{
  "norm": "layernorm",
  "norm_eps": 1e-05,
  "bias": "qkv",
  "beta1": 0.9,
  "train_tokens": 85080000
}
Each number is 500 + 40 x the weight over its row's rms, rounded and kept within 0 to 999. Layers, rows and columns count from 0. Numbers have three digits each. The size before them is the row's rms in percent of the matrix's.

# k: layer 11 attention key, 96x96, rms 0.0905, rows 40-76, columns 0-95
# q: layer 11 attention query, 96x96, rms 0.0936, rows 41-77, columns 0-95
# v: layer 11 attention value, 96x96, rms 0.0985, rows 32-63, columns 0-95
# o: layer 11 attention output (transposed), 96x96, rms 0.1, rows 32-63, columns 0-95
k40 114:542453507416489484508483487503467543501426478436519494543494506438484562507456567460502528518495455495542464529523489501519396443522530464505486497523596549484453518501542534529488479469465493519531478519471485477435484495506515598546469515482519533516483638435477403525518526532496517559
q41 093:535453469558472508551493445557476456495503523440414609483506512511476516490516488479502521503512421449488452453457518538509491543529541454456512569528463540533525535599568526504523494459481556445532469493527503529485505612478514512488526559526425546452412463520506530470511469486511475520
k41 093:546468463463497549489495441481575477519586536517508473514564455559550452512478570478544534473477510459485468530480493500518432564514451485509468510502520475482545475518508534547528453412430439469553522518521486494484473545540512472513538527525483476495487338582519560472470506499491526533
q42 083:460556489456531461527445579505570516550514522484532417587450579481477474550523472457544525409467521460517511527519474535511467520573447528486482519493551517445461489472516457504509486483471432492526557495560438484468524504563505528479397486480533472456524522442453522458464493466479538456
k42 088:531519490606464444517472523468377480474444478482487478510492546432464573500554466499477482525488458556511550464510495492500500448477542524475541525417462507552536535494511500464485570501440568511497526461525566496511537458493494512521508473532525490574512636454489519468471486455494508442
q43 083:457535492428492575434544558522510514562524510541545436486537452516523431521565552470490567468500468449448504529537503494511407475545462544506522554494453539488517455486480494497523489532466528493524564469535397468477455483542524505510376478518489469444546498467491526479433509532484519464
k43 089:458501454528459537509502575534317493497415500460461475486510535510453512479535495500478491510517502508545552533510512474507507455476547533480516501471484512549526522484577490435473582554523510483509543485560542519550524498508484518490530489468494460530532646449505547487453516463490482504
q44 096:477402486544456427537449485506509541459498473467387510478481532494487582482501417512500415509490448557489438510487491518532489525498486484465522515452514530573451530547445504549480557546484498519471481481489505557496502514468496509503453556504534607537537460569571458520528466459479553512
k44 100:486406493454485459496492457466603587469541557457495482493506540505523490512488492439532428500447509487469481487484504461528494640542438507519453542521577526525453482496467482550487508478515504497530567472468481512458491516440472488521459514547488546506469397562540459486518485509484550555
q45 105:511466485442511563443492501529456472499469491504549486543545530535472469524535510462494547424488512443447447544505498554507452534556415472561490572529464513570498575501605509452572482419501484514520529477514487509437503526570531583523433545491522507454501436474487455534479486502504502502
k45 113:526438483512498493454481516466438467485512549485539495526524534569497513503476550496529533493483461471519458544550501517502482546494554487478496595525479460583557587525584464445480481456463479515532549532548511493534504578557554570527407475497472511497538418530464457502405536479476475474
q46 092:537523467437507500531486490502482603537481533555546434499525579525455496539495497473514445461519505428533584521449501520475467492524425527532463476552468493509480520386452456518476482506456512480513525530521381471483492431499471519522412555539516481497557543495491473456487496436514516539
k46 097:470518447534443443538514503514401508526438516499443513501531553517414566498504483531508438493537429519540518473492536480523517455478491503420470554478416527519534607518502508478482545517545563545505505478499498500479460483482500539507507500544518493499488651477525477561540505437487512548
q47 102:527531423500476477524455519423542538545412456450534506489458448549449504508530472533502546475478455484526513442517485547532542470505589506554510511517433464530441484446534437492429513522480506490465539500466451514535565551457458454476500521517523600551536448447544475471497570484539517477
k47 100:530541483479497440544445516444440548502505483501532448506541493453514500490530472507500531534486543511521505450472491572489611461496513578482452481585431570483455615475493421471451514455527474470535499472529498460512497472445427430472475528479551500550512502440494469493549556462520514511
q48 097:571529470514511496538476487570472522497488529460464459564513577417521475468502441482503422482568446518477472462647544478519531544492466505485438485496441487506498515502499516501422520438475491529465502512461535486457504546473558534593535518449481485521430564456479508491506562492503514516
k48 099:510521460460508471481463448497608563482503517544437468503492501471510452553495404546485549456463446530499516525567520446578442499454503542491475447501537380504552498420493504499523485479443494562505466531423532491469506500543584557482460533466468471498521527483480520492532483499503551527
q49 088:575545437492494594535401523582502462504391438468456464493429458487461489505509522517522541452545439436505505438511505538511505456478494472522500551497483480571532462526519508529519425534475542481529510547534444511484548543529523482531511543515484485535524539412437508473496468557507506505
k49 091:600450423500506493581449456500397453522444471529485487512520482460491456537518580522501540538490533466531556557535480489528516476485476432400526460515489494471539541464438479474475527467466513531454521532544473493520541499481483498519468484451542436489570520529472500590549542480496460444
q50 101:451481503475492445394448495453511447480478544505509527567583526470477470490525504509468459607496479556518470505496537544462480463483556511487514518474481502506474540484506552528503472432469486474445492518533483528520501474465574494470558492467493520521472541505475416538537641447517475408
k50 104:451545514472525540444472470537486533438461563578559516517557493476505510520522480559473534545437486483408440474554522565496508535499492582515540520524513525529439499566516504492506455413445450441508472486474478516526525471506546546453448484524503509432468468493487528461565581495464492423
q51 105:583451493437503470469491501457452539453505507469479606451456529496476475504484458458515555582521505525502470482491524534463513579495523452510483585464522605514517554531483508489474429489498551543447595527484592555524553506517522447511516497509508548496531445516495516479462559481470467467
k51 108:504498538453522489477412551531387527466459512484493554498501490512524544484485451538521528481451504546493498478438513490493515517517449459526463543442492510482484467499551488497528489418481515535504623528454562535514503507529623464509481527447535601496527418462496517495420505511506468532
q52 098:500469533460527489456589491376475600503579474510533492453523487499519416500447537540525527522524546466533559511519535469498487442487518488485509539507540475439594500502565517478434518551517489541446537485470473517462485502534527482560446452437513503478469490439519524483477591472489535504
k52 094:440552494520485538541522514442358525499476460453499525481535492505471501501471449563508506485485481578475529511486518525461541382486579457530525507470480473492525535491587476512514549527558506523507505456521553540500440441514566450466490493471498523462521603471588486503466504489524491511
q53 096:473413470478455492536514512485480475478528508560459553427534526512453532481493529517526441446466473505535512471477564477513434483533431474463557544514434562538502510489521514531507507419503524499445558460552486594545441517501544546540488476539554538437427441485500483413518446471523517530
k53 097:455459415498491486455525510486557513509563600448509484497511542562535489527472568562562448510499482481480445529525494468483491514564474466490497560554428470493493498441504475541563499450519410518482530508523480555509454542547526474525499487502500476497459337511516514434508498488484527497
q54 098:457552491470512478507519599580473419476465543527533487479547449490486503486549514535501497482474519442455472436498423522506549570536520475573517527500440564477492470512556451484469489391503480444497598471545523503500502512524490548451466487562555489492501477467424546456486501518490465454
k54 107:519506421543517456447505576495487413494430506556497443476445470473441538488505547550512460520506525478512522502538506539488521465519540526489511556484513544518535529485492508479489459498458460455495540500528533542580589532482548540446469480457550488577493408439412579475455546498497470464
q55 100:463551458464502516489525524522544478452467507541565489482461540510458527526492441496528455437510547482491455557541478496462463551466468498473550553524532507482428525464524440563544535523476584435524474482513540486380485464526533550575480550463435492547536502434430539506524463547479546489
k55 095:428485480491557464447543545502547462532535559497572467572432482534503481523504482500534448477493546486432443516598469478510481580460493469493536523476593414466476548499467498547484535498462577506531520519515475483426486493507420519488486508454445516502534417512437474551534506490491509482
q56 101:483459507529505474541499478500504551549538483464501437497559522533451530463461436486447531522517541538573501460478425560485440513517418478419449508432489577465476478511522509470492584488454469520535524437513493480534536583508539527460534489467472549516529462472545551454527416509578490505
k56 100:498448465529484511485475445453623551550560579489562470491461546495520439516510501481508544457496508534473417519469477523492482592526481545471478516473471557448522459533445452499504462493498507511544495483461437514513498520556476500534506488550475476525556381475550573495473443559529502518
q57 114:554492476473496530468437511520445484524485462447465474460421486563500473543517525456499554395432445530490512500510469488550514452513450560459536517482521459437516469521482475534533503512463457555471489503441573521484555563493543524502426469519476597535490530466586524457506487515492587535
k57 109:579470552467475505541399485465426499528506505452411543541444572476535483503505534423501492492516469483534535539499513467484539445495500527474545470466451471497534552406569463501492574541488471476518563491475517477413523487521496492482431496515487538482546560541554504435547527466547516500
q58 098:500482571527518511533540501439563490518502411497506439520481483480490457520528570493491542533478469534466487600538469500479442453520426517512481498496509480510549548478488494482531513391529449455427463551493496460560562499611516484484534497495468439510501478525452523505528414532484539423
k58 092:492435532513528515487507543498604517541547494453500490525549486491530493515576528517524487513431506489497435555527475512483525534518440506530497494559528469531483458534444454492554439429475489515464413554469484494462576507553452519497468464496443412445539423577513525479449439550526473478
q59 093:507535497476456463596431474511582485504435524454457559529469571463494516490485484464455488555562593469534480450457582531515510489478565510504527480469478433497486484424434463518581469538504489469554501477498491448479491456476488449504450533506513540431467528521525499580470490481538448517
k59 083:489577553545506429515490445534430465515447465499469524503543516491493494462498513504374509539492525497541555421517510512504471512439518511494458561502527561494560504495509524515503559478504486565485463403499506495548501504530455468507551472574543528558492617507488487556580489517475543519
q60 115:490516493573535426506489501575497471427477469562490453479562487506510533527488439498509472495523530536450488412490448498552558542498470466524436514499453578553439545553438493493437525438527529479523538554488500511574550503496498497533540535484508470578540450512475419572498467510454466498
k60 099:501448449528530454477470504546670517454497532509552501482463455546488504537549483489507484497483525472501526522476446504533542549473466507527450505467548519532476484514434483558486420464517513499515537574486440508518536568463522513523426540484489499561510366472484485528490472506454474541
q61 091:489527510546539380538454555458574459462544571480438488524421556552503506525564425453525565513449511538496546505520535463521512513470520491535447513471554500493491456447471468517458456489489494499508480533419501470508488503524493470474440457530585496516500512559513513528473574419518452487
k61 089:537556542550501481551446573537476503454451462521448512500487524477518570463540442527456523507510508556482597433480506451475533438538507499560466489451450540548505508497488531514499589501461554543481527400482523466518498473474516521466469522511508531586472610518475526447482523431513498508
q62 089:458460492550518452463498449460464537489607490560557502517553445529546517462434477613512490484458536526526507499528450454530533452492439486483504490475559524462509478581510548499460471486485542503474462537538554572562456482518518481485622436490541495497509501482471451493561499495477510461
k62 093:462518433470498569460521502527627520471624478508601558486485488481558481539463523534573462515505520478442491521493503468474495528549506469499539484481515506474432434497452472532529427501505529465517469523512514500481441479504539501540479484501494489441502351488486492488539503533509467480
q63 097:490574525527494527507560510440539524482564469523578500476432484503493533509512510480530428422475484437506574590493449477569536493488464457498561540505569492448490458542467526487452518519507508466457487522511480475538544431441520580555517474505503465535490542455554528438489504543433557465
k63 100:455508478565526451494554559505427494515464409501469503507441521430538549541496491434540431500513488486534513495469458486513554437480589455595531474469486471492470538508460538539495559546513512450497480517451493488431443434459462543488519474463489485502478596434549515489501436475510515511
v32 075:515489484481540483528468539498433434507478508554518499618565508479487482519499512554508416502512557558438474526498589443391555461491547504532479489489488466446497523453443515481525515453536503503561523461506519484412444472570467481451438546539474507493536584501510498498529515497476508533
o32 069:461445532540455570510501462460566540523580503540521499444463487488558494437450491486529522509476559456532501525478473483547464550548561479475481445505525503444486454538456541556536407513519548448526493531502487516559528501484524554497497475462524512471524369537497513480561453488475410464
v33 077:545454551514473508491404462497513477464511485543475482511484496527492532437458542478503448456440496522535516548466550591418506462410545546493576550511501465495607512508463538527505491523506491473547476531473430411498516525512439505550529579567491449519505502479474513549507481555512458513
o33 074:447570478553514503508530577473442488614547595539505493506515506517502457468542450515443565516494503524502461488581518431446454504507508523415483490470490499479507514519522459441505471529473524548544469519513522525486543499521585494418476502503448478485521506481541459508371540472495477474
v34 087:487505553487505582501425498484420459451538510481556505511562549541491561525512577435521532508441505469509559460439474553553543507505492455550471526547511575501509550514465448564529516493557515486551480452401519425456470531490488453497520512611525504482523526503505511482489481508489457538
o34 073:468469484442482489514580443497571533510572559502512507535510478533508514474530483529477459536401493476475495527571428511469441492540500541560568443493506430507410448520594529563579450451505534502502512494543456527523479554519507496533462481460507539498489439488460434523539510481471519473
v35 071:537479491450553463456494447483485518496514519430525494579422581508487457489513528462459595533492464536466608488544552542505462499521542549488533498535589573464493490457500495455525512451500502455537558527542551571497451537467429483468529510508442461521507531504507439510493513500477472431
o35 068:413519478539545469463564525526491513473518498535467527482587451468501521525516564534502496474441514476464455509468503515521522531472444433535446549525511555479510479597549530522526462555507479525481457558559440475504530508469484541484440500492555431503497432537483428543399436484451457510
v36 067:469532483606445546510498516500520533449451488455486485554469486513520529556478564544480526547524506456545483469591556594471513491575481482509532487503507478518428454548529470493493561407483532501429490529446547498444466503475468410507466500510448451431511489469475547474478531527476462531
o36 061:546456435454455432484508482513438507473496518500510557469431543532479523502534442529492445528530491568499539430538451512539509561497513428533532515510465537512492614494507524524468508591416517469541529438482466520550507520459479541555505495463508492562501473480457440516597508433482523494
v37 070:551533516465515628548548479530528467535548442491540527498503543447471491522550506496476484420523562533462528538586581457431553497473469546522536475458490558548444548512464503481534566463497486458593503451491464508443449501507482467492495495485490541529418470463489476487482497524455535496
o37 063:512498562494436416559523460451497518501488506525461528453471458513568473482478441493529532546439585493442494466419535493511530473536547493528483491491482466465567469553538535581527464521515479516432447477526524496600515494427540456507484473527534526526587485513479510478445473491571437498
v38 064:496476469487467417444505517456528463536492521585509467481498538476517513547487456481520524493499458487421524454507579535489511501530573510431487471498508406470456598460446457480518491534519548498457494534553570546534512437548557449477542558513490486463453551509520499510499524507453388501
o38 058:560443499521464535551490486491477534438470535447548558526511492483497482480502518448510535457483465546674519498469474516567520504516506502510451438541452538525508442531547529486500459467492519463500540496513476421467503525533494552495485503465454491511499472508544437477650521497465478523
v39 071:461560566544441454482440521500490482476489524446503479502553503480524584486484529494499394568512505548478429521516559502505457495535552478529404532525466492506549528553462422523421509461489485538520535553434445544546421462479530482532483514495475455476552520481491443486524574503530500513
o39 069:565515437449542509480567476437513525522557473517461449536439499519507463502531438478515518449571469500508529493559416570512492551444496508494565494525495537492512490429506545543499431510513554457551535536501490480468507526477463490572487546413489422492521488477442480485609501530546524460
v40 078:453529518524535599504539487493484475445473449483493557480521503527480474457467478532517473568591585473504444516494483437489440474566450437512502475488488469569496507497552499499495579480549493521594462537544492500426544479438487460520461481478481497591453498423479481531500528476529564521
o40 073:498493493466492447501442531506573439543511489423496470516412482479518517495490486579466475538465503472438499477495502545458592534450492525504528541482504546455469483442462530520497485541496445484422529459499505538608535490472500556510582562546568511488497436482480553486458529492570499424
v41 079:507512491474478468573488522592546440492513480552518474552502492522564553512500547549500513454505483484519405467401481533556588412446523518506514531522432436501468547514530499472593518432533519513487509471438473524565528473450505482490481563498451522468508464442501441472492476511519509523
o41 070:553453533489502529506508437475448561493440508420475493496463566478450461443443413498545545528468480547513522514541428501460466568558459440505522495486561509482533528522515554529461471531497527525472482494504544451436460507569541521503526514479505522495441586481509551566600520458480512463
v42 070:488511487477516551579518488564500566516538531485529539483493567486504455535454534477563462510515572490415524456587613529439515498479464481520562471491486503410459492494477449525484544541524457471479528544441532477443519496517457487483409480442528537533503499423499567483469492480473485495
o42 065:503443533510461440554462468522496514458511446544523525436501513516551519523574478459530513493461495532478543540405488530484566515545525521571530465479441544430512526476536552564533488469520493427503443467432445535583499497457530479464515436530496541542540469533463437490563522437486463532
v43 075:463536479513530422480502448469420628508461567484441441482538544512472447511441501470539478501580503479488517496559493530434532534532554449528569469479511554504483523535477485478449486534518478526551466546524483465418434553492527481493474460537472461534445494525469424466502559477500505494
o43 070:560556479577532500497510552463570423452513555530549568456467439557524538483555519491520510518463450416449506554501510509505513522498446519531477535494450489479461474467477478483523415454438476427494561530494503504578550537481463489533520504433516465497544396514438502512509454514505509522
v44 079:508523531548504555517474503461471590519487467529514520437489554443469484497480448532536370555518483551517511535518456521484507512534558463495490517471532561613439489509468427498469601526528507521493529550505507439497499554494529477440572531525474425493431476529520510473480462468487506480
o44 076:567532429470487498434496505474530423471534509488484569510538491592570477503524524482453481463520502441444497421512530537498482510475478543529516486548449496507486451527525550529499427465436468457471492448499540513519542465477497526504517492438529583508584469486502475511614517468597467504
v45 073:507499527498579563535460487537425489483501497525511504495541417439457493520495498510532475461524539475523490490485450499515491503505511515512564425428556457459556588471494516520482532483496393566556484515449504481519593425492474521505463536452560505561523479395517466495521566477533512493
o45 067:418469528473497489514477522456548499487590545464488491500496479580565428440552500520524508534459512508429551516517548480468530484504472458477448512499521548504447376482391515491536529511560518443489463504463507495548483482521556474523538470572505490518473444571488531488412492486524512534
v46 059:530464556496495513448473490567553480486454570519504503486472495527518514426526440446433450478541455493522512532469442420500555486450414541425457534467541454496609474561479531519529438527433522534504522498462510501477544517474477466483482442503534536520480511441513447551513491521578552507
o46 057:501477439543555505513478550490467488571529453503460414479536440469434495535490541476478510531494502561506444458587500472482486450468557467428480555525476539525549532476485403476472518481555483577476495559578540511450489534541473506449541511517470469482434554443533528452502517518530536549
v47 088:499490484462438594508627482539555442460530449563558533460499540522467544489554449525465548446459523531491570502531587518533521504514498535478538441496518493515482531440512501507490488497530527478537493517577478571483449465517563486519477440450518562515448425484469474516487505474514439482
o47 081:499487559483449452590459508547477509500419516432434509503488484485513511560474484441516526553471501495513490517437501515470474458498497527519477495515469511447517494479547509545524523575533476548494470452514519419529542477477487486503541524556483495501499630514527481514325476547518516515
v48 071:504514505473599447554469477478526484488508524537435491518491467554460455495560533542536486532463481509476508552485514464488411494468469498548490501520522599510426525442488560504492523438559465507533419496461517494385482447513551513432504490477524583488572457540497491441485520544496533477
o48 066:433555533454487519498549464504536543480488474528506505447543509438521489492478499514478462464495577456469566561393490504506524463532490518467468509420505428446487445513505557491573507560523489447489534467503496496593516441517458494504517507564540504477482489466475548555597438552486463563
v49 071:487498552535491416496493527410475503482525483520473517431473488547494563437502476472491525512496496506554543556474406507498469477552547482475445547447498468492559444439487547590515493484520551513501539538485507451573536527487527551413509474409490534557445536477465566475473491468497552478
o49 064:467513406483532543494436491487473494540490528478554426537542482495511428541516488509457508483581533445523462488545586491476430489457493541467522496472473520506450521489529528532428500448583447514517477506498500502425550458575488487538549571552533488513518399462477472490520558558487540505
v50 072:529481447461492551485485496493461488490419507574458501550496507447476517499464446516435504501533509513536557565496461507567504469590504570443454518463529486510476505443547520544582510539491513563534480541532514519423509541441518533388534526443527464497468539510492561428482533483444462511
o50 065:498402489505443521474505524519603510503537533482553520505515493499543479514507558534536483502499529502491439484556477508426465502468479408518511482500519568508418465578464509500497530494506495474498473460537529419531530478537506490499499471513489532491484330510503481518575430569513480541
v51 070:459500521498441451487484500506536466439393442559471477523521497455561494584562487413587510508494503500445517393530598478492533538484468521491507495522471499484492410538545480509534483514490545494478512480525524471533531497457567550569481443498508525528420538529533456544513523499490506493
o51 065:539457410539474504585575512596493548474493484429514556478452537573489474503497501487477523424496479483534508535496465455487517497571548439492541504484491495504557546452515471493495504459514526554447546487426483528469436570499426506505471514489496482566507481496590550447485421480486499525
v52 065:493480414522550531460481465493465520571509542446537488529488600435511484531516487487481576518594490457413474499499455486536524478514554533464472457485563498463504571509495457460506457504519502466573518458529502595476440548495469451457537472510511437485529569485495537499541551544440487507
o52 060:509483544491534520497535527447521508447506480501510496534521466469532516459520527497588489548407504507515495497533451504551536489481484453577499533514484491532525419597444490509533493460453506443494503584502525474547486544476549450500450486502531515472464340578478457498535489502494425461
v53 079:480566421503554555529424483546496472442464512448493515445454511521454452480540543515486484500489553490538444512587550488462464540503447526598473447513465544510522467476449480496534501433568456510583489515503510473431508429492522552469483547440524444490539520477511505505515539574506481547
o53 071:453483555519466472451571476401510468508553498555480574457484478499565504507502445478531448467484531530491567520467468480482531504480543513482503578435558534402484543530486574498492601549498489436461549476514483533510495471450444482478508496559571508504464478491520516480419474515466548494
v54 074:461534456552442497452452480437572444471492501529483502512475561526553583557498524473516458522509456432491420470560528506484526534442526502472489553500473478517546416589523515502576460542510537523489454443463513499537499606517523483486487497576473503421516488499507508472500529503437449519
o54 074:565502469493516497536544486536392534484452507523569508487463506480447504504512420495538484493469490549571488479556426497500496461568513495535540498486470508542493564515523484467448521474476527464476590493464518503469496511491498507479494522434506515541525571439482477505688459504502494468
v55 073:493529475452504479492536480474540514517556589533530473590512511448495470511453492463443475537554520533578470527494548506454430461485585494456495521565478514465503518430553515445524489502484506499363481495526475526518438561533529452520477455530517518501408533484505512418527509469464538495
o55 067:607481513527444492487461462587508533535492455523510459418511504526484526467557515510561504486516504485484509488473483498512525514479410523500476483452564477528513496553413518511552433535524479429536513593521515504490495449501501497469457551443474470523588484483428524544500549545455404535
v56 081:456497495527552526473552522514497502548505547496537529518545417556518478549479495409406524553474556471482481480522459488526433528542518470511475484559495466473516428473475488520506529454530398514471520515504584389510522501500460460553506470484541475589398539473484534490509531504483492490
o56 071:516475407484441476544428492481439535484501480505460434469544491533500489511533527572568474513545491531528566468464498480519546461488461568462541519453485554510395518452486514565517541502565515490430541484539515584536429490485530495541456506440560526490537494493473506452515530440441520531
v57 067:502553523515463482485404496436558423446460487517502483497468523502514540569533462465558523536444478471454502468506580513512463525486434485420503525493530444481513482496489510518504436499552531467459483442470601545580428511558500502551452444528496482457531537544547539491518535573482469493
o57 061:475456428478501529559602482562416544489450484518551490494481482479445462476507486477471490467486471547604529455482427484547480470561575492497531490515444511566549546521465508465535540515509506497519561479471418549460437500496440511479442551518517528536481555514516451529571476538489498505
v58 068:485518491546482540484510505488539549529558537490557518434465504479578550540501474514512453461528469500429546447491594529471508527469532561489508498529538475529492446621474504430504485495478509522435507492612480488521457618496501439548473511446448508496470474499453506469514531463444491516
o58 064:596502496539469457539492506468401521454428446513454520428515572508449516513555461474518482456493511509524495517488466525524535443517504539530514504504374527524530521522478479527448536479443516532506498457485503487514540486512518482510521501457548501503587633501500469465608493486515488447
v59 064:523472546490550507522498517578472524516463505462455502544592499515559443485552468545544435510510468522425483514497461507502498465482427464525523470467513572547488544515427518466468524463511483518600503504482493394418511393540502503419478455529511536518483510508481445504536502478543534537
o59 061:468495476499477542490526531411583480468571474539473494489539498526522526490411524501476505532479515422411528563420488483519510537562536523519436496511477485438500434485500471512521428537538519486465460489526537527589437564499476515520543466526527468464467407464544554498514518507542449543
v60 079:550496530507590547483505502516453459547559548499501517424515528485469520482484523513469389543478550502409495488551509453451548529468558497558483467546442460440535565421439496516510551532534415538571459487479501502432510480493458476524493522483486441545499474488519553505490538548519529513
o60 072:508504517508473496557423448408489528522537508566458480535537466466575492494504490474501548481494518507510558518488469531500538462485471559446475469428565519488439436511524510537533460488518490450440469538463461539606537451450584529476518495493505565488503532546470438449606486482532505504
v61 072:487481471478489606491519485566465437522498453457499466615480549477548492481526566499467527504531505496482543521548515472446458513557501508504538566480495575549480489482535501514453535445575510488603538435423471492491496552528480460547489467567477440499466522493454507484537543487437481541
o61 066:449518472480510453508583512460537540492499527538504521456490489507525488537460428572515494582483551502430446512503512501490514544516518461564515485478525528474497470529502502496543443531480508496486487514501594511576489534416488480522420542431508521498501386507499486550357529495502490439
v62 075:496527469544509497519483464530479504578473513489468517503459536465521500468529483483440495505538480521431567519478511566422435522466583527512543512478511481457525486393528499474509438432465544489505513476598493550574492545518466475529434408489491441561535551551485482508546559517442473494
o62 070:506499408511521484467528524479509541437466503533470472485492499473453450545522529481541538465496514480510495502504509515554478441538460486485455562501532533482534489596435478514461502533478508455576454583421527525520530512498493496462503544473531490450539434592534513472354570551473503493
v63 085:457497569482562500455473484527447529450484487480576507493546433509456563507484528438473536447478445507623498497524504509498513467507467485505489564485493540517559489489451613474541548461467478515479517473422464526590506499426480518446551456515462517527503474485513406506505477470513546468
o63 076:466508501414536475514546439480490476514567532514487506543493455516512467498516495497548459522471541450417482479542483449449499551500436467501481523526527532569425505517530457577523459538528537569452525529524517491382469475551459494513484524483507503538564461475388594490548498529489505508
q64 091:526492459511494506492426525491425576585481410500498513523466417526494484510511512546488538452468475555554559512467430524551514434473549498457495508466519543462457485474472455513450521525536471522508530524415481525504473499442532447547450499577579529553437542499495520430503515519570499514
k64 090:510567504467458503556498534489433505533434475497437492506506511422475541482527450489457488481474483533549568487479546515515559444466528575439513492437468568529486605495474515532495612504577459459466529488456477520458492464517529516487525491489528520540464595487575496494571492472505528515
q65 067:518478521511481479506530575485472432479482503501431446502535561529482457532463514480504530543567392488492498512421535534534487526514493486510470533464479548571561520465537476462462528455546504574462605417511548491462539496517544506526416503513544513431496458488542501513428466435520490527
k65 076:478503487497502478568516453482385493530402439423425504484466546485501534503500478506506493480524480476524544488486541519474509411502523518466500476471469506469508586452528547442502610558512456496509493469541543485495529507408504506533504529521549510554487605460516544502462552497564506489
q66 077:509437499504444544477508443509544591507489505455434505553574531451499540457449533443494501480526398499486537504488552546521468462472497465496481499453526486544538471541554465543406489521524506516455493472427519493507509512479527462408548529474431535521476485504572505486550601469505490551
k66 075:503485510460484508498592428458486535501578462464567449522564517492477452532502521536526535538485522491542506464465509459507478509539452476546467461459505479467470487512552459533473510435428415496503506490465522533412548522563460485477505518469550480423428412538506408452478504483478550543
q67 071:493496479505566455468466584489463547512468579472599519491452432518560447502512574525506520488506533515507501493515417523554533506519441499528515497484560524442511538457456467466545480517562455493548504438541483523478503494468501474459497466553511458391526430533490505498454388522509513483
k67 077:473540527536498545550471532558447490437346496404516530445490473449458553499526484509491464473535498504599537463468538551467529434484505521445495475463481524499528524460487460461451546556531494492480507475531507519512456451505498473539504514504496523502486640462501544481497505482555529490
q68 078:480530452459516541545536445499477461530554509491589502502438510504457456460514494533529551457473521478503504490519430511500521503489507552463461550614456545528549466519518483453470489479496487427560473546602516473535460461572487518576526443450518452508520579515415551507482467523536507494
k68 078:502481459530464510468479510533589473571575519581549487566452515489506495463508560500497525512494453505477462516505508465500503584459454461531553571568503489569505465510478526497516420444518485519466487560571559504492573463482520497474474528490454482502518386475483426528543482539555459483
q69 069:502495494550441433514456419539476527491486407496428524505508544489465509473467537454442489503484462559505530517529532501532456470475540501530558470521572485543466532561498462536514553506485448531517539482429543479476498475427530453458494528523396577531515531534539423541578560487482518499
k69 062:528466446497527486427501474525543485514548480513514513482508534535520444566557516465482531495437498477515466504511476456533436509507458452455439473510532520488493479473464451598522470502463481564547498525481471581466454547574576507503430497493529518453548401524535532565551491490411558546
q70 073:448474502558423448440471476524513484493471427458461506471585509481506543495436501466498505562481456493476464498556560498507455563463602464495523445491548483540523532510558495493517485496521485547470535504384524492501555519403505497467519541540425541550530478476509486550530557477451464486
k70 062:499501489528536424439518542481553516501476430511515505461502464535507456510512533468566505509459500469521514475542417495482456470506493416513460492467541509500525413503521458590559485522465442548507525547441485487474505541477455544542478469516539451508514429481455503482407492549357501511
q71 069:530538496485492490503510513531470530528545579557504501531418469514519490504513537510492535458546515485516576457500411493535494564500438531421482522477486500500538434495436478528445500521435550440530510489551512470499466470588478500490503481529543375404523529507444542462454456517540467542
k71 065:488552516497445536608536496565411568434472489463525507460497551495474539454471467570525469461526525547512544404502490499480529466536491496473518524511475565513505607517482494469496552558508503538519485419530577516539551436483526469460539540489468468551484554497528525491523497512562500460
q72 072:520517501568448491509486483450532515502462541464527526467433463521575553481431554562474458500504575507493492547508496514518485517503529498454510463522536506456532515490506472467613538489474470465490456490481540438473474440494536541573559452450413534459493504496574436547608513548526473497
k72 074:541536485477539477427513503507604532484564520526539533539459458538495466483436575510540508453484531491508460483435466496542453465500515481502485465504499507522519460494455484515489394525491459523568483520525510562496453505595488471480478505487417486413553407541527500497519432482446469434
q73 070:422538518551520498456512400535593533484496448499509512527536535494507488470480525521434456570520489470457412520554608490552464536477536451496486462489513432491440495539500502559525461555490528554560500564477498506492466489507539515499543524462441521488516509473529524592551568477455505496
k73 071:505500484487552491406500445499573527496556590513577491476454502545542459514449521478512515488449471468482474515542460462544478534466503476511425545490584509497465461518528487553496410471445507523497455591459521514548506539516445495466494506523483496483484407497476471556447471531399536478
q74 085:462536583499478386542526464512498459390467480573514473374540509576495534464513434565478515547510520511490433445501493523482543543519500544486445489439474528481532514500485491470529546465492509468504460459477497556551541533532534496534548546512558527523489498490457429518543492491512495463
k74 085:536465508484520454438499485488616497555570535482474505469493425499571486500498502521524451512492517449413440525516458474511545632508488477445487550507497470517524475485487535510548444484476539497510517476538470545496463502543531495479503487500505530463511374579506507538466519577435474468
q75 077:501479490561497443493473399508551520447489418470447526482541534485483520468497504508445435553499518545438450505511598472506495490415555444515535503532561477530487515533519511524516489519499487507518499536458528511467472543433525463471563536505402588544514472520537473512599548516461542497
k75 081:497477486484538527381485469466567505491614578530549518487509468508519449564514524483510522479443517487462440503506469469544462546502472453507462482510539500483517410529477487589496435493459506518524493594433499528469493524562512506501482511458505519444513405516500500547483483544407517503
q76 085:530511473457571526514493504495448478562476521499491580565481636483470466506516533506529494578556488444556513496455490487552456504493513496481538569545466499505499486475457504489427521515450465473524545527576526525444433494483598470499487490484509500412485524527537518557488532464451459426
k76 078:523543479519516509502563422528369507491381470484513508485453529429474535521459479488441478464539492521536481441474512473502499414519522499474507528530535514492493471480509536462529567532484521478530466527520517490518468512488514490525514554548506525512513658477538501507591513534569480456
q77 083:451479486516534508481540466505499450419486465481492520423489540573445527584481459459475506500412467535504460471466467526477521450552519482540547528488486506558545516505485488437626520476536557466495534469481557496514484611495520501544449510518487567573512497487563446479517475465448515500